{
  "n_layer": 9,
  "d_model": 96,
  "n_head": 3,
  "n_kv_head": 3,
  "head_dim": 32,
  "d_mlp": 256,
  "vocab_size": 2048,
  "activation": "swiglu",
  "norm": "rmsnorm",
  "norm_place": "pre",
  "norm_eps": 1e-05,
  "positions": "rope",
  "rope_base": 10000.0,
  "rope_fraction": 0.5,
  "qk_norm": false,
  "attn_scale": 0.177,
  "bias": "none",
  "tie_embeddings": false,
  "parallel_block": false,
  "init": "trunc",
  "init_std_qkv": 0.0714,
  "init_std_o": 0.0,
  "init_std_up": 0.0714,
  "init_std_down": 0.0,
  "optimizer": "soap_variant",
  "lr": 0.00617,
  "beta1": 0.95,
  "beta2": 0.95,
  "weight_decay": 0.1,
  "lr_head": 0.0132,
  "grad_clip": 2.0,
  "warmup_steps": 200,
  "schedule": "wsd",
  "decay_fraction": 0.887,
  "decay_shape": "linear",
  "final_lr_fraction": 0.0,
  "batch_tokens": [32768, 65536, 98304],
  "seq_len": 1024,
  "doc_mask": false,
  "train_tokens": 147900000,
  "steps": 2485,
  "dataset": "wikipedia_en"
}
Each number is 128 + 32 x the weight over its row's rms, rounded and kept within 0 to 255. Layers, rows and columns count from 0. Numbers have three digits each. The size before them is the row's rms in percent of the matrix's.

# down: layer 3 MLP down (transposed), 256x96, rms 0.14, rows 155-200, columns 0-95
# gate: layer 3 MLP gate, 256x96, rms 0.145, rows 156-201, columns 0-95
# up: layer 3 MLP up, 256x96, rms 0.145, rows 156-201, columns 0-95
down155 104:089119048123057108219110116114078125121146118135137084090170172127139107176114073109120151166091085086108143102081104124174124189161090125150163123106110118140142096177131093150127118129130132140133126146124191108168117091137141144223107113100074102128126111156161161182126099117128084127
gate156 090:193137123122079092094118144133153097104085122133105097125152094152207169172101129117107154151129171149175123147194159134161125140139123168164109161118098091077080065137071142121127103192153093192145092127119124132126122075132132093193081104158150167127085073102131095095165136143088108112
up156 104:103078153136160125151063170129072115146159171147181168163091155153101118096141154161099113117132086097111132147151068142208050122102084067092102100127130127134124102132128123146069106121126152125123101105164149078145170162156129067107146165114166146108170108115114100075089156162186098109
down156 106:077161157091115109123164114166104119180170162126161157133119108165068111077108150142099150088144055085133133140164133060149087137123133096085111068138109155099080105093134134108126109088133136093136151069135139088169179189139122129078133192113150154125132068091125158141050137155124101132
gate157 096:090127171181159148161146157124142189096119090144129111120140118132139143124145107177106130161134186177106164117179119108086121127122168120175118144135144068108064075133168106171158124103147136099104140181057113131117124139148122129166187142151092214137121098066135049077151169105101122139
up157 089:174212126147153095146126100094134089113149175138088124092084175104081051117069169147140125122100129132123141132139153145187152153141092145143100150085162123174170092119127073108140104136153197145131125137163179155085133057096085145138143126074138129094162144169096147153129135188157143092
down157 096:027128135107147111145154109112158114145172166153106104118158124158128187152093135096119022119093102086157113123134178099187161153155132104133122153141103112113120137148127124110189129130125147095121101141133118094110097153145187106194177124122113160175192068099154088092133129106056134136
gate158 112:107211160094146133116149106078076137141160097078053168106155174092107134145126101139097164132102183089101137148135118130135091104104167104183101083112127086136129094110077133124143129173116044149109118125135172171105131095138177118162156087148086117117162136128171039116132098127122110090
up158 100:093139108083123112181135087135146191164109176148153128119063118107161122128182121120189120186096155140147117061130168160153179099142104126112126145118150134086066194179137086105121147126136114135128142198198123126071100130140146165173109125107141175169134178132077145115149111090175111114
down158 107:114162152083090171135194169073121142155115134152084136183064146106083141167176139093096134143178101156141150163155104213155158115088095159098095125074105136146114130160127078155096110166120090127142121128131137186093117106156125134165067102200073159119138134127100110174112124137126156163
gate159 103:113112098122124193097161171181147113129037088106101105082199071108209153130098116125093155092131142144154144182169132112130182139080135113111130087132142156141118074128165137147110110112077125116160097128119125106083162092131101148132156190182157131150143100112174150102098114129178077119
up159 105:153171131111183129120133137182151128153130142129091099087132099069163180150095098142099115107115143106140152165177093064118168162170162149167171117154129112149119111164138142184129099073098108089152166132142131137080137058156114144159052075116136114139086062078118086144109073154118080114
down159 111:197111128115109147168130191118131090156141155111130100190084195128062166089120126143120105211089090093112090145128128125103119146098169135123177092116136181151140144047147125114123128066139105119184054114099103153094168107123112152148103106131091194100079119147117140130132106146136120157
gate160 094:121138095094150089110064141139139121145130094100174122108122137127159114200112098116128160143152201108109131095171157110144159205140181170095052142077176073142144085163106127142108100144108143132112192162154133084159125124124093140162162105134104165099101138098149157078176127073107113069
up160 095:141086153157074164126197098163128153116130095133187133040194107089044153154154156113124083126106159140135099132129124120135155152172169129116127126108126157128156083144094122149098077043120131132128149082122200135163115116143105156086119157113121182144135156129074176070129133096142108122
down160 104:146119175144106127092198139085121129107051064156169101101107166096115098129157072136146139133173151148135121069149108094154139178110117145115099146129132102130117183136079131145146107127131183116099102089173140095127131131092043143157164112158093209195146154133117161104115155084127072129
gate161 090:144114116116128122098164077151151171133119112078178130223148105211101122160169143142128112120118114161149087103107096119087150120147115107062133073093132129134076142087147112156117093125095138108176158125081153130095118096135155134137145097108142129122047095211128116146173144042097110129
up161 101:111139141098149130106179184162112143065125179121123126124102130148160137080170189102111135125119115082159184120119126155152095128093145163137117071093164170113160139096149164102090135169162171130170115118142189184135128146152096091152115063076109124112123190035121130116141117191130077123
down161 068:178129079121078128114086158141158093139155137143097113156136096155136097198097112173169132153153102180119182116119134098116162114176132096077186092159093080094158126178131095151129131103132147183118159179037108130087169114091148158106117116103120133168142115112105150125114177051088152126
gate162 097:126122091112113109123168102124151152091168156170084142150065101120088054120097147154111139146145120110130181096182117127139101198085141115132091144072144120205160096104129056118109084089145122174093233168110142162087160134143149129137114125099136122138120073176137146091129108151149133150
up162 101:117123085149120125144127109152058109116100114134116136049200198073112091149150112129136188145156126108100106179154154110116105133163135087116176150182108122124086088085113134134137112112094114189085055136138114174154086167106141168154081181137073072085146105159153149121128120125126093138
down162 104:185123115115135177073127123114174144088095149152097142128156111126104095130131114137151152091136163088134121138068078141152141107182095155073135140161155182210117107104100138153151168120126145161101166137137156099149072132156178104198090085132152140111186118153177146154102094174061095078
gate163 108:156137117172140137161168126108134072078164149150073104148115084175090106090131111108163156174154100113113069120106124089158125117167155127155100159127129161126156076164137133176112131185115188145070092053141123188088066124163193147108138168129091123107113140133091143090162136182102137093
up163 101:119085121118127153050097145164134089096139135095078091178177163102121091150063114147105117129120164128119114134117092120094092085077098105160108145166096121095141061088149075157093162157137147189129103079136121138170120159104122158110075189127153057124094117113152084134174164111168149105
down163 108:199152124088157145149175141176120159138171115156132120142111164096090131094107089125099136121166085140139122169095096058127133076171156111141121124103112194097150145105125078175127066149108134176143084130082116127086111139105091139155194055172156112117175172143128189160141171167138139133
gate164 098:171179138107087162144166147151141090119193119194128117116167200123058140185091136110133118156119135139068120120135054138128146064110156103131199145110122108085089086171171105111144142156096142100179128125108089116099114086110149115116156179095150125110097133077144110087152103109138177157
up164 097:210202164138145109121126112080146153151117128179095193181117173153132160136132073209179100117109195147118113134128132112135092149142185154133166121082155150098110165145093125114132096080130096150104134139164127158126106188100141130102140086072104112153176099185146111142156087116143157147
down164 102:095122123066063063111155153149094074207126053156126099124138104113169109119115132097095107146122102135092143091107110138126109108108102132176068182118056097165124125103122082112152167133155132133119172140111154187153143145107170122187083129198147162118112087133142140123110163157092080123
gate165 096:083103198122082157157141131147163101117130074114066130139102093131174142137186128129182177093248133147108146120118111133125094117116110141119107101126154105100178140121176137132141151100175152105106115117145110090167092150141166115132129147108147124120088150102090106181174149088194072187
up165 099:104098172142193067105143179110181130141120151155103136068125146103107156110088151165163136142069099132096125097151103176143086161126164120128114120128089195118142092218097096097169082067128149142112137159118170142150115138112185185119118133146108119080096115093110134164144136113171098064
down165 091:173061096137055135071106200139162150091179160144111174114041098111088115120108137157108157153143104120123107103172130137145120128128123125102083101066153102149159106151122139092129145130116108132119112167176112128122129164116125062122141156174111170095135124137160155118193192201138152080
gate166 098:101116110115142144146122080129122097115151140096073079125096112148152047097098074101080095151153101081180095151226136196121122080093177139107096160109150101079142134145116115165119122131153158170072187150075153157072123083162090142144132120111139138137115146113142141089174144113098104138
up166 100:147111181188132122093089113159187157143123116150109137138112105165071164147197157141138199109109147176138122137115148086124175171157120124123092129115061147128147107155105124122080100142117149115157135108199071140078126202135070146126105119124153096119153139104087150160123130175190072074
down166 111:080091113137099131085122145090117159178143118137097087120165159166130127072150130105124144114117050139143090049111107106115058156152168150151149175149132099113090119084162172150119114067086133123139120141084092052100146139087101089107102083147151059104160138188164139124110128156100090126
gate167 107:106134107154132171125142086140141120095078111084118166133163122103088101154146095149163124112144144061066136096181066131085152118168154091163132103154133162075069117111122091059127134125107090126150145117144111201133083141137102102152179206113056135167137146123165092128130172130078145156
up167 098:114094164102122118086135126074187085155085095075151100160161149128103121164123142088084080089170152088085113060201153071117186108115129178154112158126111118125113113116197120086132113139136136128191173145123144150095122147098174120084108136172129142117140143118106176199145098123166104157
down167 101:151102171120124192123166181166131094079072141097053235179163104086088115180159105164159145150163136090079134182129123098117095109071178106089108144083123164121112103105095109183152118121151143127160100096137085113091097133159096132174147143116126151113128149113124118126103132138132161121
gate168 096:130064157186100090123073096079137122171154113172155153120105085135161141186071136133094143096173101088153151134119113136145170118100125134104089069157157130121129062081145188168124136076148116155089148087139073168121115140113100156086134161146142172172148150111109090057130089122129087098
up168 107:142109158215150168128076091149080108156233108170167118133090093114118152179105113115125100185116178127139125146090136118168135103099080132109154117148119109063159080141123116115166146059141129130110105156163118101193131193101106144130118080086127129166108110109099103090130092097163123126
down168 108:150138122161146143173161137199132191087085076140114099119166107143157128087188184108102080147099102190137112134071147138069114163116087142105118149096080170181099140105117154143124122099165092125080106188147126126071121136129110089145104151093126176151119141139113172154145074167194120144
gate169 102:092164084125155153144101133074117177097155079142125115107098082158091118156103106152119105159149069175129187115126076121087099177092118086200176146096098133105097117089135115107149145068106104127163154145152094203133133102172078143153145166152103088148061111104079121119134170137098142152
up169 100:117155087132159144103097126127064133196106096087051120164108111114119117168136111155091138129061108171109124134115040146135158078087122110128173127076140168132172123110079134119164177112107141135183073103114153124092156128128142157100124091116203199138124163132154161117146093142136076112
down169 097:087122139124130056149101126141154090106128128088175138130119146139151181103065100134125184103150138091170109106123200155148116125102107139113144088179108051091114158157134072102138118092128104147076200182107144197168105178136174110165099107178088104120151090142122164132122111121097165106
gate170 109:079163103140160144126082144155135158067145094142099164084149101088177090119130097149141208162220070103117124081139162132171123073113096084122120122168179116131122111175167106133108104085098126092107120102110127176107161131120099174126156130123118125099121133087157198117173084134084108160
up170 104:114172152114180152141142118163163158151121089156184124137073089148090151100111133045133131117151091099092130095064117140124187103138120091101091110116148112081104126192176163125118173120137167083160145199149129161119134093126131090163098124107162137111119176091055101108180094165118093158
down170 103:192087106192133088129150105153089141152115137118170123122147082141140153124087117102126073123112096071152061062100116090163089134125151075114141155149172078130146138106153125077147106102100090129099150162133109144175101084111126061102093142141131137176171121087143102137141189044097116092
gate171 099:194156091180139147076089106126067099086112118107076129183119124139118151124138102111037171149085080153079142113115169106115104082126163139138121178087147196116123155109120127145143080125165115052149167172122179113119120118159151155082090128156117144086085148153149155103137107121099090106
up171 106:114128119144174125150078089166151147103154100079113095193138113172186170130139198127166159149083164104132107104120086160096145076152104114176128096148102176126125116105114141105092143152119101100130081118151137167148180168071116201155121057102163175171157127110127109120129183126117106065
down171 111:150076093089110161149087129107164110087191152143133135120071124141072185136131153139157103138096173129170100190210114162081126110133172118134169096171171134133086125080115151126066112136143072141077138158163071113090182161116109130158163132087095099133162117136168125144155158119089142139
gate172 104:129180137186115187147066124146132122187135182094085176122131202142128073105134155138128134074131142083071140079147149128161107096156102151152151106117155145129158116128164149161113131115153128085117156126102150108131110116104135129217077200078110130120136119173147105082184136172152076113
up172 093:067090138103184116164117161111120106058133131097146071133182089183135147130131094090177148147158123080155160136104163163158135108128164127116131120155091125147088157171100158096103106131099121122159121123094095182114123127105134153110203129144114157144086175039087110129081143184118197160
down172 103:145094173128161149109166117109131118110101149171146091129169133055111106099123146144131134138136109179113193097111110155110114070155202137125075128073114154167158189135085089148160135132158105114154118066097076147083101201105109124205095115144143128115162160140147141121126052137136076110
gate173 093:192188124152079120116127128092067124147109138122090161106139103142086138164113111189149159138153163091196137156161149121138109143099156120169091171100085124103104140148155132062084119143082136119123136167115119195090219110129079102129186142109176095146119115107196128162104122102162097129
up173 085:123146139132120101069093153177133183097159170159086120143081121092045127113149085130140169157149127141116176090201131128131124141068152132129111120109073163112069099141165122108120069051091137107146115159160117134151096160158077138115164148105135089113140146090165174156137167091190106104
down173 086:144141177139163124135106107143199058134131131108162126084158138149151114155069112116078109112133153152102104120128193125146170124161115178148159099150174102147170139130062075137155151159179052123126165083161126136120048113155163143156120136127088179164152127138088124062118096095092117091
gate174 110:148086124205147188151080133118131121074075190120109146130174194177075146116137112137139139139138177102117128115115143130083108128132169145176164124128071131160163160128058166169061139154143182104140120162157093119124113131134178174165080157151127179182128115094119106120117085151160132136
up174 102:106094092081156113089119164145090098164125110070107100146128093082105155151104132135117124142127153172188156073123132122129149141091176128093111170210109073141066108079136166116130167107066080159164126041187113106152130113101124150089104148133088136129140080098161172122137149132083146144
down174 104:147107148137164169177134111111169059084122145149098132175179175124108084163156162155102155071102125104167109140105066124130124101153096151119162107091067186169134181125095136188111088127115166111112123091153145057124118133141146176143118122137192127118132171116105083161107055154153154153
gate175 123:090100172136103115114101168122163157064065092154092103081144107139212126117140107139147178096139144157177131115127102152129112086100183103149105130162060142157101124174200138113129128075138150093164135120162138162129148205096194167120159132141141148135185155122114094138104076111105131096
up175 109:151136113177122135177075061129096123124157076129092105201160081156151072099156165077106119118144121136089110184149196105177090112126055068127093163150128108136100133127200114101111132111153130087154145145157127119158086092129159128108134167100137108100161124063083149118128138115079147153
down175 112:047133115143112103098201125172117117177166143126114137084125183108097199190163105115094123117138132149158109136157118149121230131147120154133099082145163192136173126149159059085125169153122138156127145109108129111094157138143149140180106130149178117070112124085079147161151102118110099134
gate176 112:127131132131138155127117141139160075126139079111131163074148157122146121034137148126102177142120125139179139164108105108083149082139131118093122104109090082123141141120190156150122117143106092153106126071098166076101129078163177131118114123158113071096108214140137110090173117139171098020
up176 113:121100065136168139105153137150127110125141109152123118110159148152163113111092124164102135169120170112183140076201167177164214112151117130166086087122130143128125147101126133136095112183143164161110190133154109100067144131069128189063165116113125069125142077184071153116145151086134127116
down176 108:077168094091105136103138104129108144163163129131136042117130160129132176123158101102142092144119111140131144097148146125121117166127138122155121112133165142072162209100183122142111087116107053219110144139146106011142159144072140123143163131142114099133138124159088141092150154067137112087
gate177 100:050149074120167172120166160163110128156099098139067131098156159147114105142079099042107096139178150146125153093103116174097122112137103121190154138162144094058142155095136070107145140100101133155171172098119086072132116143110108119143097154209141148127145141106129158161131142095133167078
up177 104:205122144119145174106051184126095096112105105146171180138120094096121131163096119110104119161144089134132098123124103107127143139115176145148177137201097103128108198120132079051080174136150081106156138117182155096100108136150112167145095175063120160084142146157129138144071119109135123161
down177 105:141109124155051174124094155163156127115163101161145139136108099125166165138165149093156058178118155117181111153144110128069107091090161177113185104163125142136137093082205135182121143122142105088086138141157090216097135100149120146109108144112122145132093119171169077098137112143149181085
gate178 109:086151137093128130134114072151157109110110108128082159115110127180142079143070154135124167187144177075093113185140132089173151145111128126120106147124062120098113210135152129147093117124160096191195131119194148124153184127110087137135080190182142115165148140151115163136110087157129143088
up178 105:163099131123150149116103137161144136131107147152218180092087117080138122161149134171123140072140114106093142108139055159101169127167122145073136154069117096139120084157169136083100102105132189141067040168110132123101111137168167191089130134096123127081102162104092147154091098124138154118
down178 107:063138107097159124157078087146160121167128147153207101110137122119099128135164070149097075118180112162107108137105113147135104172191146120128119116142130131123131093148130022116177126141113110193143148110113145126113097164130118073144139166120082078127112156073108096068079191133129097092
gate179 098:126123125183134103124138099127113100109078123111120144133189114097129112158130099139098127148199143131135144178182161180114108103077146109116178172128172163103156174162118180151137113141174147116116108120116145090131175092104157083142137127174054152135081176107190105048057112177137159128
up179 104:099147087103092156138136075172166088036153139154102178112114130167094098092088156106079155097132101128122125113145149141124111186162127126200136126136087082110143175161170150118145149110094120148091096155108130127126119128160158132081105068132104128099153170148046111142149103139049124189
down179 108:067173122103097115114068168099139077040124189103110153141154125128135080176084127185111149140162123123113103115134055168150109133152195161129121110162126086106112147142133135094147085126105106133096141100060121118172129123152189140097134113197109104132120173105120117087137089080119185142
gate180 090:066122129086126127160125102119138124147125098136111102145098155143065172141191102115109099148098070149149115139092152109141088145118171123095196126133070144167107166138088088132123096097089159092159143137111124121134105215117112158144159037083154188171120202149159115117138124090158122173
up180 100:040121143193170119172094103153146157094113150164132157152150125152159140158105132140135153128170115105122129110071229097135110175078175143134130155132130111137119151139117210095105144115066101087107108050091082149108159121158157120099142164160105168120163160161141136166098130144128137088
down180 096:192170159095080136091151182169136154153082185101125102066090102098117118168209135166141103124118100147106116174134063144098130060129130151122133114162111164104127101065130073118145084143092129081154113141126170169107101145139117129178059118097147178125129086125138143109136116087109143166
gate181 093:109189107173142138124131138108180154171144188124120145125102145131126180069173141077154146127128097106080152177085135139117079072168125114151214122119105131095186101105123127107146138122225132183131045161097156152137121156151107157134109133107156097152146181125102114109104110175137101109
up181 095:121160088109141101090160083122165135156092143128087150144188164149132121138098088151130083101133158175134135096097114112079128186115102119097103133123114149134089100078125099163140101155035112072171172127148048092079056090092130162079115105122109149144112127174165132162105095080109150129
down181 074:139138137139134092183132143093161115135164114104174148165159110095138107134111089134183170137127124145117113121078113112084155144113126070087155109145093099087165124134109153117092190094222163129094143144087149206125171108144144152155160108130194088177125160084122180106194175111109156163
gate182 110:156119119090097160087131105116108140136161144109089125079215143120106133167086113100166123163102094108146157121108089151140120155121151122113143137117047157151065138088119080094096087138153125103175202152116123121077109210128094108071118149127068138167146081111122152110136146105058170155
up182 107:119109118108086087087116114061135162143087108117109149108125123156130134111125097143172137114089090111174109104110098129115122134115190100088160118080124120066095178091096110090206130147040105154179125139178166121177127134159144137140091126093174174151137178133089150161157153127089101049
down182 105:130115116095128143140106132060120116111147142134147095154077130051099097168129076127110098143148156176106150114140139033169106164140125120174100152132147061150127115133137119141125157152086115142097165088180105112172106116088124072148230096149128048143186123125165115162155132157116114117
gate183 115:141104141123136150150145109154129142117152113132056193143126163108142124154181073184156098184069127124081163154130095100112098103120126107164138172133192112152200137182183104160161150149166147117139134145162125138087076110154138134116128129164064147115136133074172142099163125116127153029
up183 106:106151133107145111151103072108131158092069148084106129130146101123125125039179126151152164124135170066183147133110095102133133081101117096131102111204147119104146098118186164140138113184090145112117096163086089094112179107159135144105128093134154112149118086170096149069161218122125163104
down183 111:119173111120104092098109112121125106155097168121180083130153060113140173143098160089144102156125111140240126117118097115084118118135119104122109147187116083132145096102074120142107033162103123098060119118113083177168111170140125079122101141137109089090164156132099082120113114084121120174
gate184 087:142107112098080133072099147083085122117098128142119107105168163115150139149150138107091097132092075099178160130176162154081059134115156174107160187162089078113161102112134110123134106150158203118116128151147156149171156121152114086074079153098063125158123092113184179105159139115087099086
up184 098:104201103105086081115120116081191151150159054125201098157172104159107129112076092070106122147120123109158090189116160105146109144091136066097159133094067147162115135166098109150101157159100140109141131138116084111076135134110106103169118084149149133119045130145147088126132162163111104127
down184 096:108120145148146106121066073143184079080131146145125135130105123136129127177164133100129129131078176105147099087110135080092182129144146156053126116091116086118181146094110134134152159134113089122098100132053101208085144092146148116151154150112118104118102192117187072082118134099181137180
gate185 083:213118169129163107128099142151082108125090128151156165142153115121196193126134084130109143085133188154140205168118112137121137165083128173096111169090167126107132141131100126113069119058127185173156120132197130104063114118098131149157152158113136168147153099137103147090078146135109124169
up185 085:206098134120132105130116069122076157111112144115213091112147099143155181138144117126138178120118183155119143146127107077128105161117135145138155159080118156080127096113024127140153130144104159151171134125212136106099095119088101153203099103112129111145127136149158135085109171179173101145
down185 091:072087134108119201140164112130108137143134175101161128055112090109130079149135142122157100167095122137088112121180145119109173089154125139148161083144097128127081105103072100133153128131091071117140150151071139147136146116130112204140063109081116082163142152126143120134160192214114066119
gate186 098:068153085145055105139055097154150089101118145163100110124105137129109091097141103093148091106120086070099099081224106157144130050125128124158150134191110107132144141106133147091192176136132111092140161120098142105095122164089123164166131133146073109152116173147145173141086118132114173136
up186 099:135171126120136168181112104064097177074173122100137105151046117124141168136080111086109204086123135141094082126114053121137173143117136087109139120120108109149113194138156171115157119133128154112136177159149126124214176111185099124125131137092104135092124160132111080123105172133155092089
down186 099:070091166137194093116100089168120149113144162141050155080168102128133128129156142196117146167096142134156168085117135155100129133111103124106170145131162184154137093093179100128080141135149161117119111091106135147083100134148103162061128097082111124139126119185133117095138107044143163049
gate187 108:123156127174074142098097139138133097080070116144142154167118032152112181074095179101131127121149125139159165105130169102135153047150138134100116179129121106076089090155143091189172130120129115131133158101136079176110173153129167115111090113193133157134105159184132160109133114100150151076
up187 110:180132165069137113124147106164167103145097105114137088109127115115097095151135184129084157130160146125193087170129144058132086065128113123181100108148054129133128129067153069114145163128133176119178103083114089138127140142118094161090077114101119078124117151143142143171131171130173147210
down187 109:144113103127131206147160152078151137155179124138121085140107176109096118063079089122111121146119119192114048153171099161129094119113144146199142081116084090103067149097119140097095145083117144156105085132148107095085141137136179098150136130049095134112144150180080122140154155142172131113
gate188 094:130114143156174134132113127201206140116139141157149075097081106122159108111136149133092149128157122081092137149104154087101098086160106112196154054058159142105115096090173143140141097131139101078150162082061122157160157132054155151085097149126149120115127119110163196102135148155109141149
up188 098:123147084101157192193098141125114111130161095099159101174153140141080138073205159144088120098142147165127135189114107114157179137102163117129117104156062159078117122115147152138143173091082097072152165098171112136121124164121090143104145137116137094126143205107174090174087148187127154149
down188 097:161111127164079132099164147127128105121136145119115156091125083156122112171091108092219115127119120199119104047175102196085151123175154124113123137110146108127099160093095143121165221161184147162114106119120124095166126108179160166142109139123128157192090119108096170085131096095130095128
gate189 110:132146178102138159093094093111125110106149148155174147148153180171111122160100139154132122148143093058122138192061124053146163097125142111092148097132180131140106091185167138178087126132109130147160162090185161133086118174077127092105156128125131123104115093131100119181152033150100163124
up189 106:105093152163092158111091150088085093130107110095079118129128094165072091122101123081175127112102089150109165132161119191160075155161176124148115117159109172110172135039136172183114117138116088128187090131126117130123122145125103146155171090128095112155105150123130169070062193155151164112
down189 106:091105188165106125113120101107079094104179128088109188175124129119183145148110146157139185094163153116087134157126163104143118119082167144145129115188193090168116092186153175133130122075100168080136137097129078093101146062080137123069122147096136129169131063106146148084142107108123133140
gate190 107:140123155091087161129127083081125091170134144198063076104106099201137054157087119121125083179164113173147125106140083082153154102131123088170106152080099109167136150152133174149084132112144129111134143102106101115056095118119139139171116114127116137186120175110176112157168093122180144109
up190 108:119156198131094097112128080109106110096155161161139139149109143101170129128136108170144093132113080138152136092121114145123098173169059160136083179108155099153106131152109188131095162183110147101172132183157075193114112126106161137130155046143095170065052079163136129134130122142151104146
down190 103:097117116115116081142149174152112080103126119141098079085100146108129168144124075083149167129109138141097094118191187172150137125082140107159210130145166130157073123136119103101202174150101100163096111090158085136158131126093148118109128136183124161086141115117118127062112073092066067137
gate191 082:146126101119114098152088106097090152147129155111123143088177109064110156115158094077123069100130091145105219139201113165112181107153128111164108153109147047066128156099129120110082163110135133152190155160137092121141117156155067113086128099099129136168199151132156124157151149158146106149
up191 100:157059145182090121090148080136133152132151093176150105144098119186127137136096130227111142134106144151126121161178142122135093155078139141156133114078178081157111127154111073160158147103151119126143117117177109100124107041045158180112145111152180139142081081145156098142129119104138154112
down191 080:139192141114097148119063179130160122123151111129154088084156109135105113187118117092206144142077149148143172135101138133094135120180077127073094145114076102141141120133128130050159145127146151169115119176087144162168083185135125123166122070081114094172130115100160151159193147128074149134
gate192 093:107164123148141137131179095109124127162099152103146106144114110059131090153146069116136100133085131135157087122141147139077144100182139124101165096123110076115109152194150089100173156096133126146106120148062091151121164071137157093164225112131136142120177096198179184147157172091098111149
up192 107:127138178085074106140102148158085112113098124175110141067135123145092157103043130117141148178129141112120198087089165093165160142098140156168132131132199168153131087130114119157121145105132101116085139122187164181101140178151134135123138103105091040155126145056103072148124146097137114128
down192 066:143173143115161077146110130137141089140174120064142105154119111125117045154132113136205164127147071167169140132094082141111170163180126099087175117137092060079166129163104134131127195090180130143147165151083151162157117108114154119139144109098161082129115140078092117112165111085077102128
gate193 103:109176105115119098096158080099179120110095116155063179109136159126109095100128163076097140193102115060114140179102137057159125132118088108106115177184086138138145135168142067099132133105115126150163138151157149072101127122117115146130154130118153066080165147113114110210176105140084095149
up193 099:112149139108170168213118146171099110097096142157151145122166179158090092050177089140133142197115107161117127141123107153160139076144132086184121154105054103135166124192151160139159145130115071123118079116154135166110160121165157085115191138106131154139099138115101192107142147137117122174
down193 099:155054139105081151098126112088126164122167160090116135128082166120151120115157153170136106114126115119140173087221151122154173112088110128115105147156111129132145080119103198116116089166141119120058141086114194124116071119106149123135137117132091151141153187186118078102110165036114141105
gate194 077:134140169130151086118049138149096121123192150182122094113130114095114129084083133075128083152104124097093121093046122139168185164120112107066187112170130126132117184154135160081068123140130165185135105155182126128147143141137132154151138077168143158159114139181103148110168143062127152128
up194 079:080084101162113082158097099119072092142153135150058142120111102142106155157115129089154091113103042149095091097067110134123205133156088195080145064144104119146146145125187141189082149187100153141147147104117108109163181123110127118126088140098114119111121163093070128131122133110122143146
down194 085:119133118119087154120154146103137148082110110079155106127122110125122101169129128175116133092169118162106084152141174189076072068092108177171054190140111126190143145126092136143140090139114127100112095160123127148093129158114137081123141154101100105052130160052149093110107117200148074098
gate195 111:101172140148133163155126133099131140136120136101134134152153159150093196116149139167116147118089121109095214112088118107097125108142120072136108153180142134065174070210119071103122131104090109109107187114162100163109137123162153078122101118107066108049082165100138119142143096133076147172
up195 110:150103194071156121072117112152131129167169114130101127138209169056128098100114062150159149156104153093095130114161134162096103162120109118165130120147118139120136175148124125159151140100085138170095072099197175128135063193155142089154164158169122171105100073114144129149081110137116137116
down195 108:118155092145135087129147135124137129171117140144099097181133107135165118082123171107135122165117136116204104150100135179088152116126099103103104087074147088114150115101111021150126138075136091063140118150142155100084167167110157157175097132072073157068153095101178093141150083169139139114
gate196 118:041077162111098142089105093144118065151102133126072177173146087139106095130141119074148164112173139140148127045138122184172127151150103155148158151111109148096151101086121104090159070112119191131117119092127139159124081103154091178099126110116092134167084106118086117144143204160135138137
up196 107:127134107138138168111135144127107082081107186145131175147108157113152137184095083094064108105136121206097074098070127123116081118176078141106160091095093085168115097124125077090107118155141110170111098127135169197103159102130118174054158136095102150127089103129109107182165143106161124153
down196 112:138182051100143111190149152108123141125113150164137099111119112143141173119119164137117061129099102128075081194087146115086114153091179167061128117076137134121092144164096146100118163164124070118149109118161105072116112094106160169110084115050153123115188128115101164159154084141155102138
gate197 096:175116154152184120090120121131134115106160132098111131158102134117136118097084118123096120135131135102222189143204128080070064143080154125137115167128102145158074132148121130168119207081107127153120146170128132098047100046134108088162170140137126142141145100095139126085073115130105122120
up197 098:130136112091105158078148076137117120206125162162179081144123183187201120160124106157109165131124131127156099139135207158120076176161149069189111112117135146095138174106100154095092112126107205166135077111102123152108137100145084161174158125094160122122120143146145165136127088155148114094
down197 101:153172113149091088081138067135170095101099127167122121120151111056119133116112124138076153117153150077108158078105146162173104079137184104108141106136150134196130180101063101142128097141111150117131102086121121155080089110100098202090090149164164120087123128141150108118122066111145172198
gate198 069:079172126081108136137129141130160140145135093105153133104114121198173150144154075155120152133197171127116135161155149125144160114123104111127106124104150177159191126084097111099197100132203189143135156071096088151089135141138130095083162168120114098090129059177082133126158120059102099140
up198 078:155088137174184179127085093139114146149187100129130096105157099076099093086142182071062090099120135129083151096053147132148115156088159146152077098147112106153112112127145073135118091167103076115138097176185141102173122119102108150166162117116113148149145124156129146121107120218126141164
down198 081:131166125109126123123121107095198075125204094122126131121087113158147067147117092096077161155211128107138143109096103151131168130076165187155121114089144134137194094115097124062160143109183156102193122077173137102133160172161123129149171152154109162142105083158137114093157126129111097153
gate199 104:153090117172156192036127142055134132139117096102136149160074105162129101159163131135117139052115100098072112128120091140165118027123095075119109130105131108106110113129136156104126115135128131107096150091064125106112147108130083115149182134150104146210162106184158127096148126136152155103
up199 096:107129115127123070136144092125080105094091150021128133116199138142186111102083091150147115188124149150189114145084169149085162155182127119161070126115091073128104169162099122188070150143092081143145128154101145120152101152111149130141153100149114166152088152145122107115088107132131124183
down199 099:127122130170170125100175124088112150179131177191069108080122139158118088110140213132125182185117121116157138101124080160131143200152123109157100126129098126149178129130101067164113155120131183124133080131126109144163099127125107123138084105139089154106070188184153167175118102165080124151
gate200 100:149131148111159169175069148126108088116143144107107163106099122097131166129111108158167118210138143154174109170081135094106073131120108155114156113072144114183124129149148160142095100095136127074148116099137155172042120117161160071122101154152105163189079144121175091100057141172081122127
up200 095:141115162079108162153122067048113189117181100110135159097140082115089093143161128173118169152148104151153160152079182104119071163118162134126135123072113183167156147141137142128069126119141118072161098134121072153072135111125105132118091093114165152179128177109150130159159071174128109162
down200 111:161160072119160137124139178104115139094109128157152066148151123167122198162099129154133163065193111169092128169164163146155124137144127117119136143089122082165094153150112102134188110058149113161150168079079119093142111162052132091064104112138133122124151168140055122165098151112136143153
gate201 099:162119098127098118076150147169106083193079091076113183115161114108110163103100095121123164206160151144138154068097137118096159103183126077094093102132178103113103093076115102152070061131105123161154081085117141118116121170100150120080111142171139128127082141130153083099141096114141085108
up201 111:184153112121095134167117174171145073117142110177140157198086071119106158111147100109135147111170147145197123182157090128067139131129127051121189108138149151160144190096178121159157114107123092157107146141165152154121174118093141077103107111131135174172124120141159167108099124180096108173